Weights of a small transformer language model.
Size: 9 layers, 2 heads of 64 (1 for keys and values), MLP 384 squared ReLU.
Architecture: RMSNorm before each block, biases, normalized queries and keys, some layers without attention, local attention windows, gated attention, normalized values.
Training: a variant of Muon for these matrices, 159M tokens.
Each number is 50 + 15 x the weight over its row's rms, rounded and kept within 0 to 99. Layers, rows and columns count from 0. The size before them is the row's rms in percent of the matrix's.

# layer 5 MLP up, 384x96, rms 0.248, rows 323-383, columns 48-95
101:36 39 58 29 56 40 69 37 37 35 68 55 51 72 57 27 70 39 57 61 68 56 14 65 21 55 44 43 52 25 33 17 64 34 43 55 48 29 20 74 68 41 39 58 49 49 55 52
098:70 61 42 49 32 66 50 35 57 56 67 56 37 42 41 74 32 51 58 32 62 28 53 46 31 37 30 67 16 63 57 35 72 41 58 62 68 78 49 52 25 34 52 40 75 46 73 55
085:31 71 44 74 62 41 64 39 39 54 56 56 32 87 70 64 36 41 48 70 51 54 45 65 64 43 71 65 55 72 47 54 30 35 78 47 66 49 57 32 50 49 42 65 29 48 41 60
098:44 52 67 36 53 52 57 68 46 27 63 62 44 71 29 44 31 57 36 48 37 65 30 59 43 60 63 34 56 25 44 47 69 14 44 71 57 17 66 44 37 71 49 19 68 66 22 36
105:61 75 44 59 65 55 46 41 56 50 49 61 66 80 40 66 41 63 65 26 83 42 69 40 29 44 21 45 69 55 36 44 62 53 57 42 65 58 47 42 34 45 40 61 34 65 53 84
106:64 70 37 63 37 54 78 12 62 45 59 56 42 83 73 42 36 60 68 12 55 66 32 51 45 37 56 35 74 63 43 74 28 56 36 50 63 56 39 31 28 55 54 36 38 39 55 65
101:26 63 58 40 54 32 44 46 28 48 64 79 39 73 37 52 76 76 44 40 52 59 71 60 56 51 50 50 51 91 82 46 53 67 28 45 61 53 53 36 66 60 63 44 63 46 58 47
104:77 40 47 51 53 56 57 40 44 23 42 25 72 63 34 45 54 57 59 65 56 55 34 72 60 48 64 53 47 82 86 60 28 42 27 29 74 58 71 38 45 64 63 30 46 59 45 55
103:41 49 19 36 56 54 35 45 53 22 56 60 52 38 53 64 79 54 68 51 52 45 65 71 28 78 40 49 51 51 21 75 70 51 32 26 51 46 67 38 23 31 61 53 48 57 43 68
100:23 35 26 60 49 62 71 44 42 46 52 73 22 59 25 80 34 53 48 55 58 61 65 32 66 25 49 64 59 44 35 55 29 76 67 58 72 56 13 56 40 53 39 42 45 38 54 38
095:35 54 71 65 66 26 59 63 21 60 53 63 37 60 64 34 51 33 48 68 61 70 49 40 70 55 37 41 71 42 65 56 51 49 45 66 49 35 68 33 73 32 31 68 66 84 22 50
099:57 62 55 36 59 33 47 69 44 53 41 60 44 47 70 57 82 33 52 51 74 74 50 29 45 31 47 80 43 32 58 46 54 41 75 39 41 57 51 54 37 46 28 44 46 57 71 36
105:53 51 90 44 61 40 37 53 23 30 68 27 67 42 52 33 47 38 46 28 32 49 77 64 36 64 42 45 58 61 39 57 64 68 48 56 57 75 44 56 63 65 59 56 45 64 60 51
108:41 49 44 68 21 60 45 42 63 23 71 51 14 57 58 43 71 71 53 44 69 49 56 27 49 60 67 55 33 66 49 41 59 65 43 38 61 64 28 38 41 77 66 31 42 43 66 57
098:49 55 54 49 41 53 38 26 65 72 71 12 52 41 55 49 50 68 55 31 60 66 25 51 38 49 55 70 57 46 65 34 74 29 44 59 47 33 28 61 74 60 60 40 56 84 62 74
103:23 60 51 65 33 36 55 30 18 41 58 52 58 63 46 47 60 75 67 43 61 74 64 49 46 86 51 66 58 58 62 57 16 81 46 46 53 45 41 28 82 37 49 38 47 71 54 43
096:53 40 54 82 60 50 71 48 59 53 53 62 59 39 47 65 48 41 76 48 57 49 57 25 48 62 62 72 56 57 59 48 47 69 54 70 71 60 59 46 34 48 86 43 25 55 34 30
098:53 54 51 51 46 52 66 54 56 43 58 43 76 68 32 81 49 61 29 89 29 45 67 39 52 61 26 80 45 66 38 57 62 58 43 28 76 31 56 32 33 36 27 49 58 72 54 39
090:43 46 29 60 51 31 45 34 54 30 50 59 64 64 66 41 30 39 72 83 46 66 37 52 32 60 39 61 18 50 38 52 71 43 45 29 52 44 52 43 54 36 43 53 83 76 30 36
103:39 47 59 45 50 63 38 48 41 64 53 23 57 61 39 17 54 31 67 34 48 54 46 37 73 47 33 48 58 45 28 66 40 35 22 53 32 77 34 25 65 45 59 23 51 62 51 54
094:64 80 47 57 72 62 66 31 49 34 59 08 21 37 53 25 76 30 48 51 67 55 42 58 41 65 80 23 42 45 80 32 53 44 38 34 67 47 34 50 57 64 50 58 84 40 36 50
099:63 51 25 34 55 43 58 76 84 40 68 50 40 71 55 59 30 49 46 60 57 59 56 19 56 53 40 08 57 52 52 60 55 29 50 57 57 26 74 41 55 75 61 45 68 55 22 94
104:21 45 38 38 78 46 57 55 44 35 47 32 29 39 58 58 59 62 47 60 52 69 53 38 80 47 54 59 83 44 59 48 43 38 62 32 48 35 73 60 30 52 43 60 70 65 50 48
100:88 70 51 36 51 43 69 59 58 84 61 37 45 56 45 49 29 39 50 69 71 53 42 57 33 56 45 52 69 38 48 35 33 26 36 58 49 44 47 28 40 59 54 72 69 39 51 56
111:34 76 58 57 54 34 54 64 65 45 60 52 31 59 40 43 67 51 43 19 50 55 43 27 31 46 50 59 44 60 58 67 90 74 71 55 50 74 64 52 42 47 26 49 32 42 47 47
098:52 52 72 46 64 65 54 28 59 59 52 45 26 28 65 89 19 51 52 47 46 48 49 39 49 46 28 47 58 50 79 40 59 37 41 49 50 36 65 36 39 55 13 52 41 69 27 50
097:35 57 65 57 59 41 66 53 26 48 53 34 78 49 66 29 37 46 37 49 41 44 80 33 42 52 28 38 26 60 52 15 50 72 47 40 86 16 50 61 54 64 48 53 57 29 43 60
092:45 61 40 40 32 74 61 46 33 37 49 19 56 65 58 50 71 63 67 48 48 48 29 38 52 59 50 56 89 71 38 53 85 43 32 41 66 69 28 41 37 15 27 47 51 47 74 47
107:53 51 55 48 36 62 78 62 33 37 64 58 45 44 53 62 40 34 38 40 42 58 35 11 42 53 43 53 69 30 45 44 59 81 44 49 60 70 39 62 68 44 58 46 40 33 40 44
102:46 44 33 64 95 49 36 36 42 55 58 68 66 28 38 68 77 47 56 46 60 59 73 70 54 45 46 57 73 63 49 55 50 40 76 51 46 39 34 36 25 51 35 24 30 47 18 41
106:75 35 60 43 46 93 71 47 35 57 53 55 53 58 80 54 40 45 52 41 63 86 23 25 66 63 52 65 39 75 65 40 54 49 73 63 27 70 44 38 38 39 54 60 55 44 61 55
094:32 38 34 25 48 26 53 48 72 40 54 45 39 35 51 31 47 43 44 56 58 47 39 51 55 49 63 59 68 67 69 44 66 55 79 61 42 29 51 90 60 55 39 62 60 57 79 34
101:62 77 62 52 58 51 39 61 37 54 51 43 41 50 65 67 47 62 53 34 69 31 61 50 44 63 37 65 46 52 52 51 77 62 50 61 47 65 44 27 57 41 38 39 59 76 60 37
101:32 52 60 60 78 38 59 58 59 46 55 45 35 49 56 21 55 51 48 72 60 38 33 45 52 49 37 51 56 33 49 52 43 49 64 59 34 84 56 47 45 59 72 53 38 50 72 37
097:65 38 45 44 78 60 51 48 30 77 40 53 54 69 42 68 76 61 16 49 66 66 64 62 49 35 39 34 43 64 60 69 34 74 80 47 68 60 49 38 29 62 24 40 57 45 73 28
101:61 52 54 48 35 67 61 19 44 45 60 42 15 67 54 57 47 60 52 60 51 25 40 64 27 38 46 53 20 57 69 75 63 29 59 55 33 48 34 46 81 54 44 42 67 67 60 70
112:57 39 54 45 89 64 76 61 45 51 52 46 70 49 51 51 49 29 43 26 52 51 58 55 66 24 18 26 60 67 57 68 26 40 47 73 31 46 73 42 69 49 43 44 43 62 39 30
096:52 68 65 57 54 63 58 52 31 58 56 20 67 38 46 49 60 33 35 62 58 61 63 44 40 60 59 34 24 33 53 51 75 28 49 48 70 43 69 71 66 40 28 38 37 61 54 27
097:50 68 51 42 56 45 55 37 29 32 51 60 54 42 49 59 48 43 12 67 45 68 41 13 65 37 53 53 45 59 50 70 27 45 48 57 44 77 39 30 22 59 23 70 44 80 57 55
100:51 49 30 74 32 57 53 61 33 48 59 59 51 38 11 54 46 61 75 62 35 49 41 47 27 29 31 37 58 60 40 58 28 36 52 50 61 43 99 53 55 28 65 59 45 55 60 61
098:53 58 34 38 52 55 50 46 38 57 69 57 44 44 49 47 76 33 49 44 30 53 83 57 53 52 48 52 67 26 46 58 53 56 74 81 50 17 60 50 72 51 50 46 46 84 34 62
094:66 64 68 65 47 56 56 46 32 41 71 34 53 58 65 36 72 47 52 55 35 38 50 54 56 21 56 51 53 45 81 63 67 31 42 52 34 64 88 57 22 46 69 12 55 45 25 43
110:44 83 50 42 43 59 57 42 68 47 61 79 69 55 72 51 55 48 64 66 63 59 60 47 39 61 33 52 38 67 47 46 47 48 55 52 56 67 57 52 61 27 16 82 56 50 73 29
088:67 48 29 53 50 50 37 52 44 88 50 67 54 67 45 41 63 47 35 65 60 71 46 50 49 56 44 80 59 37 37 56 41 24 15 64 52 66 61 47 80 48 40 19 58 71 47 51
103:27 31 66 48 58 49 78 47 36 77 49 51 47 49 65 45 61 44 73 35 50 60 61 59 69 57 46 36 53 72 24 51 43 25 45 58 55 61 49 46 25 33 50 67 44 54 73 46
093:54 49 34 45 51 53 72 73 41 28 46 60 56 63 39 48 43 52 20 50 56 36 50 54 57 45 63 35 66 55 79 39 59 33 39 86 53 63 73 48 15 53 44 20 43 73 31 58
103:85 59 74 39 75 62 53 61 54 27 55 67 56 55 51 51 62 43 45 48 31 67 67 45 63 51 43 37 45 76 58 68 14 42 66 40 27 50 72 58 83 61 55 48 38 36 50 68
099:61 44 33 26 26 44 50 60 60 39 39 13 35 68 50 54 35 50 61 39 50 52 44 64 41 44 55 61 52 23 33 56 62 66 51 41 54 70 56 37 59 51 66 71 36 54 65 32
109:59 79 28 38 49 36 75 66 47 68 60 73 43 56 44 56 49 74 46 47 52 56 27 83 20 57 38 37 60 32 73 39 26 21 53 55 47 27 24 40 63 37 53 50 53 26 42 43
109:69 73 52 82 66 43 60 42 46 59 61 49 70 52 51 60 53 48 59 26 71 38 45 30 64 44 44 39 34 63 43 67 31 84 43 56 55 31 30 34 10 75 64 57 43 77 23 41
093:72 55 44 50 67 57 77 56 52 60 46 60 60 27 40 78 33 42 60 51 44 47 37 30 44 19 42 67 52 30 72 54 52 34 64 44 33 65 46 50 76 70 62 44 52 68 48 61
109:44 52 61 66 40 46 27 61 63 48 50 77 38 61 46 74 03 46 32 61 62 48 32 48 57 48 26 65 68 63 79 56 35 50 68 62 32 40 42 40 29 58 37 51 39 53 78 43
099:73 57 78 56 56 44 52 48 13 22 57 52 10 51 53 19 46 43 50 68 47 42 24 43 30 60 56 64 75 45 55 49 35 55 52 54 68 51 45 72 53 41 37 55 56 74 29 53
094:57 40 57 32 19 58 51 54 39 28 84 42 26 57 66 33 29 40 35 41 67 64 42 67 36 44 64 65 65 33 62 33 60 48 35 29 78 64 40 42 49 29 45 41 63 40 53 53
099:16 55 56 59 55 48 65 65 47 28 72 55 63 50 68 50 60 27 56 70 48 60 32 47 66 66 56 38 51 39 81 39 18 38 94 67 50 37 48 38 79 53 60 53 44 57 63 53
101:44 54 42 36 18 73 55 55 63 18 61 12 56 40 71 57 20 60 55 51 29 51 70 48 18 40 44 58 49 49 34 72 48 34 53 51 42 56 39 35 73 58 67 31 58 63 67 68
099:72 60 60 45 60 39 57 44 51 61 60 49 49 63 34 49 53 41 38 64 61 55 32 34 26 36 44 50 41 64 40 72 24 30 79 40 25 62 10 25 31 54 28 80 39 43 41 36
091:23 53 63 61 61 80 37 56 43 65 54 54 65 46 52 51 55 48 78 63 39 59 52 55 47 46 31 65 68 59 33 62 47 31 60 75 66 73 71 40 81 48 43 48 34 52 58 58
094:60 68 43 44 58 41 41 66 72 56 39 78 30 62 43 33 37 41 36 43 73 51 51 74 50 63 40 55 52 60 85 70 55 67 47 45 54 69 56 43 68 40 57 68 51 53 32 17
097:60 49 46 31 56 61 70 57 59 68 47 50 48 68 97 52 75 46 47 51 51 44 53 53 58 55 50 53 77 26 42 38 45 43 34 48 14 61 29 51 34 36 33 35 54 66 40 27
096:38 58 46 44 39 35 30 89 44 48 46 41 64 67 47 68 42 50 53 58 74 82 65 62 58 68 32 52 68 21 50 58 35 49 69 70 69 47 57 44 74 67 30 63 53 42 28 34
# layer 5 MLP down (transposed), 384x96, rms 0.0619, rows 323-383, columns 48-95
105:48 46 45 43 44 27 76 27 45 72 51 74 32 29 29 32 62 48 78 55 31 59 36 56 63 66 57 49 59 42 48 73 56 43 77 73 25 45 37 46 47 73 46 47 44 27 31 51
094:65 38 51 38 32 45 63 34 46 68 34 63 54 41 36 37 60 54 31 52 67 51 54 55 30 57 66 18 36 43 40 46 60 30 41 27 43 29 44 88 36 61 57 55 37 36 59 62
097:48 41 39 42 76 56 50 45 36 41 55 42 70 44 49 43 38 56 78 66 41 17 37 72 43 68 24 52 66 49 46 38 41 57 40 42 44 20 61 86 45 70 46 34 43 70 56 70
102:73 45 54 59 62 58 44 78 64 62 65 11 54 67 27 60 40 61 51 46 41 63 58 31 25 57 55 32 46 45 40 56 64 51 58 47 29 28 72 42 61 62 55 48 57 49 43 73
104:62 74 52 68 51 46 75 49 53 32 26 44 28 57 23 39 64 77 70 55 46 55 58 49 39 41 29 62 42 32 45 57 55 65 28 74 50 69 37 33 45 29 38 86 46 61 47 67
105:41 56 34 42 40 42 49 75 43 55 56 69 71 53 59 41 52 40 50 42 35 88 48 52 11 78 68 58 51 63 65 57 50 83 41 62 42 31 65 46 49 27 44 51 46 50 51 54
095:57 35 60 24 49 49 42 66 42 68 43 55 87 46 51 37 53 75 29 54 77 30 31 51 84 49 41 56 43 56 34 50 45 51 22 50 39 58 41 27 57 42 61 41 54 43 53 85
108:40 82 43 75 33 73 56 34 44 61 44 27 53 61 44 56 61 50 78 39 59 51 39 77 37 50 59 61 42 35 36 51 35 39 35 31 18 44 50 26 56 65 34 45 46 25 41 55
098:27 50 58 53 72 51 73 57 42 61 37 43 86 40 45 72 45 40 47 62 60 44 78 65 62 53 49 69 43 83 61 39 50 52 34 43 44 17 59 52 52 58 47 52 79 55 43 31
098:58 49 36 36 55 45 62 66 21 52 40 49 58 44 36 30 54 73 62 67 42 36 24 36 43 19 43 46 67 67 14 87 36 67 39 54 40 61 62 70 27 58 57 64 44 33 78 52
098:74 44 52 27 55 16 37 47 64 37 63 52 60 44 64 56 70 48 35 57 51 33 43 45 22 30 69 35 49 51 35 47 68 37 26 58 20 46 42 59 54 39 71 40 37 51 44 52
101:36 63 79 40 38 56 52 43 50 73 51 43 55 60 36 69 51 58 49 49 17 56 48 29 49 32 46 45 43 55 75 56 81 42 44 50 54 51 41 20 60 37 44 38 76 76 59 30
102:40 41 56 36 67 54 64 66 09 55 49 42 51 42 36 34 27 44 56 46 63 77 57 52 42 41 35 84 46 41 23 66 42 52 48 51 47 57 41 42 49 46 45 47 32 42 88 76
110:35 40 59 19 55 28 61 63 73 36 68 47 62 52 75 52 40 46 49 32 64 46 42 64 49 62 44 61 56 49 50 48 43 57 54 62 76 83 39 52 60 44 55 08 51 55 50 20
093:35 32 55 90 34 41 35 60 61 79 33 52 42 52 38 43 48 46 57 75 62 31 36 72 40 54 55 79 70 71 39 62 55 62 42 47 65 54 28 54 32 29 36 39 66 69 43 59
098:27 76 34 43 46 37 20 67 63 70 33 53 43 40 52 48 17 68 42 68 12 55 55 24 75 34 59 44 54 71 69 79 45 52 45 61 59 41 48 55 47 51 39 23 55 31 60 39
099:39 60 79 75 65 53 68 35 63 42 32 49 48 32 68 67 70 31 43 70 68 31 50 19 32 68 71 49 67 41 55 53 69 57 53 69 51 97 62 37 51 36 45 64 59 29 51 35
100:59 46 71 62 65 36 32 55 58 60 34 49 61 53 55 58 46 49 65 42 25 32 61 35 43 41 53 62 35 57 75 61 37 33 25 64 47 42 54 52 69 56 43 57 72 38 16 35
093:66 47 36 40 71 39 48 58 41 18 69 46 43 60 57 21 62 26 49 32 27 55 63 42 57 63 41 64 62 37 36 43 55 46 34 34 48 62 45 42 60 62 49 38 61 60 68 36
095:30 39 59 48 41 40 20 54 53 64 57 47 35 39 22 58 49 43 49 57 44 34 63 45 74 60 54 76 39 52 53 50 49 77 45 43 41 37 24 43 66 71 35 77 49 35 40 31
094:31 60 26 32 73 36 52 42 32 64 51 50 35 28 52 84 78 60 63 50 33 52 57 70 32 62 37 79 62 17 63 44 74 76 54 83 38 77 47 50 38 44 50 43 23 53 45 69
102:65 56 63 56 62 46 30 52 47 56 64 36 49 42 71 08 19 40 25 61 48 28 38 66 41 39 37 48 66 42 44 52 52 82 44 63 73 58 67 38 44 74 34 56 63 13 50 63
100:32 67 45 25 55 19 71 46 48 53 43 44 37 66 29 52 42 37 83 47 44 43 39 62 73 47 57 77 50 39 62 51 41 39 20 32 45 40 50 49 53 54 40 68 17 57 56 26
101:61 49 31 23 79 54 38 25 40 77 41 49 26 60 61 75 39 66 61 58 50 42 17 55 59 57 57 24 59 39 41 46 68 22 34 39 29 63 30 53 41 46 28 37 78 43 63 59
102:30 52 31 49 39 47 35 52 30 23 48 32 20 54 69 14 55 61 49 35 46 60 43 63 50 61 63 38 78 33 46 46 75 67 44 48 52 68 72 37 80 57 35 59 63 40 77 41
095:64 37 57 55 34 48 35 44 59 54 67 47 38 44 54 21 73 56 43 33 36 28 31 58 49 66 48 47 52 56 41 58 43 60 60 53 29 39 62 31 57 66 56 38 51 38 21 54
099:38 34 17 41 56 40 52 62 82 65 49 47 55 39 48 44 34 34 26 50 55 46 59 54 48 25 66 39 62 40 64 58 49 30 20 84 55 58 71 55 51 72 69 26 38 57 47 35
094:35 44 53 56 40 45 42 44 54 69 56 48 58 61 48 52 66 59 89 25 40 50 43 29 37 69 48 58 31 31 59 41 68 51 21 43 46 33 39 41 40 52 40 29 64 44 43 32
097:65 46 53 43 60 91 57 57 51 30 56 62 65 29 65 36 45 36 59 13 46 50 53 59 61 40 32 53 34 50 57 50 46 60 63 68 95 73 39 56 44 37 69 60 40 48 34 62
101:44 43 60 41 43 64 39 66 40 60 24 62 29 43 30 64 49 44 57 37 47 65 60 30 38 52 74 50 44 52 54 69 26 64 49 17 31 30 62 38 10 40 39 50 73 39 56 45
106:39 47 60 67 45 59 28 38 37 53 32 52 48 24 78 54 35 45 52 07 56 66 31 50 75 42 39 20 57 29 64 71 57 52 56 65 44 50 43 51 71 43 79 33 59 31 66 47
099:44 77 61 34 48 44 36 62 18 28 40 49 45 47 45 53 54 57 68 45 61 47 41 42 48 43 71 66 18 28 23 48 33 75 32 56 34 45 48 61 44 52 46 40 67 77 36 50
097:47 70 59 59 44 14 33 50 50 58 69 79 56 61 60 53 35 39 49 47 73 36 50 48 53 56 41 40 27 31 54 46 50 60 45 41 40 66 69 75 62 39 63 28 55 47 49 54
098:34 46 51 43 72 50 71 36 56 35 30 46 81 76 66 48 51 50 70 48 58 53 59 63 49 47 59 64 57 47 49 52 47 29 66 72 65 72 52 62 49 67 89 44 66 45 42 78
101:34 63 56 38 45 75 44 44 77 45 53 23 51 58 11 49 63 28 35 45 51 67 39 57 42 63 68 43 77 68 35 51 50 60 51 41 60 45 83 41 44 55 44 53 33 40 66 42
098:38 75 64 31 63 82 54 80 46 82 37 28 63 40 68 64 71 41 41 57 53 37 74 55 62 36 60 73 63 38 52 87 49 62 53 34 52 22 73 47 57 65 41 71 40 23 32 56
105:37 48 38 60 15 79 46 40 45 53 41 61 46 37 27 62 67 47 52 52 42 55 56 68 60 56 71 60 64 69 55 64 44 76 56 47 73 56 53 46 72 50 35 51 46 61 32 46
101:31 61 74 73 53 50 22 40 05 35 53 52 35 67 71 33 62 28 45 50 61 63 41 29 28 63 61 41 26 48 60 67 33 48 25 47 38 48 42 37 59 14 49 46 38 52 42 61
102:25 77 31 68 46 49 46 48 49 38 38 53 54 54 47 45 45 43 21 43 40 50 60 05 43 59 77 53 56 21 40 56 22 56 40 61 49 55 37 39 36 49 55 63 46 59 58 41
099:42 36 52 42 38 49 54 39 41 61 41 41 49 56 31 43 53 53 57 44 55 41 63 24 44 48 42 11 54 50 54 41 93 62 81 42 50 46 36 79 53 54 59 33 54 50 43 45
099:65 59 31 39 47 50 49 64 49 64 61 59 71 41 20 22 51 35 62 28 47 38 66 81 47 59 51 50 66 70 59 52 64 49 42 72 30 14 71 54 63 40 55 36 58 38 44 68
096:58 54 44 51 37 75 40 45 63 54 37 49 35 43 64 57 36 31 53 65 36 40 64 32 60 38 35 53 34 38 39 23 48 61 53 76 63 63 44 59 29 46 28 67 49 23 50 61
108:76 06 64 97 44 47 26 56 55 43 79 40 43 73 70 31 60 71 81 52 65 42 52 60 21 51 43 60 58 32 44 59 65 50 52 56 47 63 63 86 37 55 38 60 60 51 39 36
096:54 45 46 45 68 43 29 55 65 66 36 64 86 71 47 42 41 34 39 55 59 30 50 46 46 27 56 65 29 38 67 36 76 55 60 68 48 67 63 63 26 52 69 41 83 42 53 28
101:63 52 49 48 64 48 41 45 55 50 44 31 38 16 60 37 67 53 69 15 54 80 53 32 50 49 20 43 52 55 33 33 34 55 42 51 49 40 56 44 38 73 74 43 45 43 72 14
102:90 49 26 19 50 67 46 57 57 52 40 64 54 58 65 50 75 65 48 52 31 30 62 37 77 63 65 47 38 54 42 48 72 48 33 57 28 52 47 44 56 28 57 68 50 38 57 36
101:29 36 37 40 63 69 56 61 63 33 65 58 51 55 56 74 22 68 71 47 59 43 54 55 61 78 48 18 31 31 32 69 66 26 37 57 38 39 36 54 48 49 50 40 54 51 54 79
101:51 65 62 45 31 30 50 36 47 50 19 30 75 43 48 32 67 53 56 44 76 45 59 37 57 59 37 38 44 48 51 58 45 62 52 28 68 43 42 49 47 44 38 52 57 33 23 37
105:39 42 56 79 38 44 64 43 74 30 65 49 54 56 54 65 76 89 20 45 29 48 59 73 70 68 66 76 55 63 35 45 61 44 54 24 39 80 28 34 66 66 44 62 69 40 44 52
102:34 33 85 74 56 42 46 57 44 67 36 35 49 25 59 58 51 85 45 33 58 30 43 28 64 23 56 57 24 39 43 68 41 34 55 41 66 54 39 47 34 67 56 62 45 47 26 69
096:75 35 50 60 50 34 36 72 32 61 48 39 64 69 19 49 49 54 55 35 29 50 42 44 43 59 43 51 62 20 44 43 41 76 40 52 69 38 75 37 54 53 80 56 38 49 53 63
099:34 44 61 42 65 36 20 52 28 77 42 49 71 31 63 60 34 34 48 23 62 53 39 46 45 24 27 52 60 65 75 16 56 51 63 64 52 41 44 50 27 53 55 81 38 32 46 21
099:40 42 60 50 50 65 54 57 68 50 41 67 49 60 34 41 77 55 35 42 30 61 47 75 35 44 77 38 70 61 73 83 51 49 55 39 40 66 46 46 68 72 34 66 52 69 58 40
093:44 18 47 44 62 67 51 19 62 20 32 14 53 28 52 92 23 61 25 41 44 41 38 63 62 50 42 76 69 57 52 30 45 79 36 40 57 53 51 51 48 78 40 26 49 47 42 62
103:58 29 60 43 59 22 61 70 68 63 40 38 50 48 66 42 14 50 43 37 40 39 53 37 27 30 33 35 51 83 63 64 47 37 69 46 27 50 36 60 64 72 92 27 31 49 63 40
104:38 33 62 63 43 49 50 52 45 66 49 56 37 22 52 73 44 65 47 28 46 17 62 45 53 48 48 49 69 48 32 34 77 65 81 50 59 58 52 65 64 33 52 44 80 58 60 59
098:52 53 65 64 34 39 81 46 22 48 51 56 80 50 25 33 54 36 31 41 53 45 32 45 35 46 43 19 36 48 57 53 43 60 43 33 40 73 50 60 51 44 68 57 32 60 54 55
094:64 49 52 43 64 59 46 35 63 50 36 47 53 50 45 53 32 45 29 42 22 63 54 24 49 56 09 63 00 61 57 44 55 40 21 78 39 31 36 54 43 65 60 68 64 64 74 26
105:37 45 60 42 87 33 54 37 56 32 53 45 43 45 89 51 36 68 60 06 65 59 31 28 12 50 49 34 41 42 36 46 55 77 32 51 60 52 44 62 64 49 62 35 55 62 39 63
100:49 46 51 34 65 55 73 70 21 33 68 61 33 28 48 57 57 17 40 33 41 40 52 32 36 66 60 52 43 45 36 46 47 40 50 53 68 56 43 53 63 48 45 66 73 31 61 50
097:63 66 33 58 66 48 44 45 45 63 61 61 24 30 50 36 72 45 53 47 33 48 74 73 60 37 68 59 58 41 66 75 62 44 45 86 62 53 39 54 53 70 45 49 41 75 44 58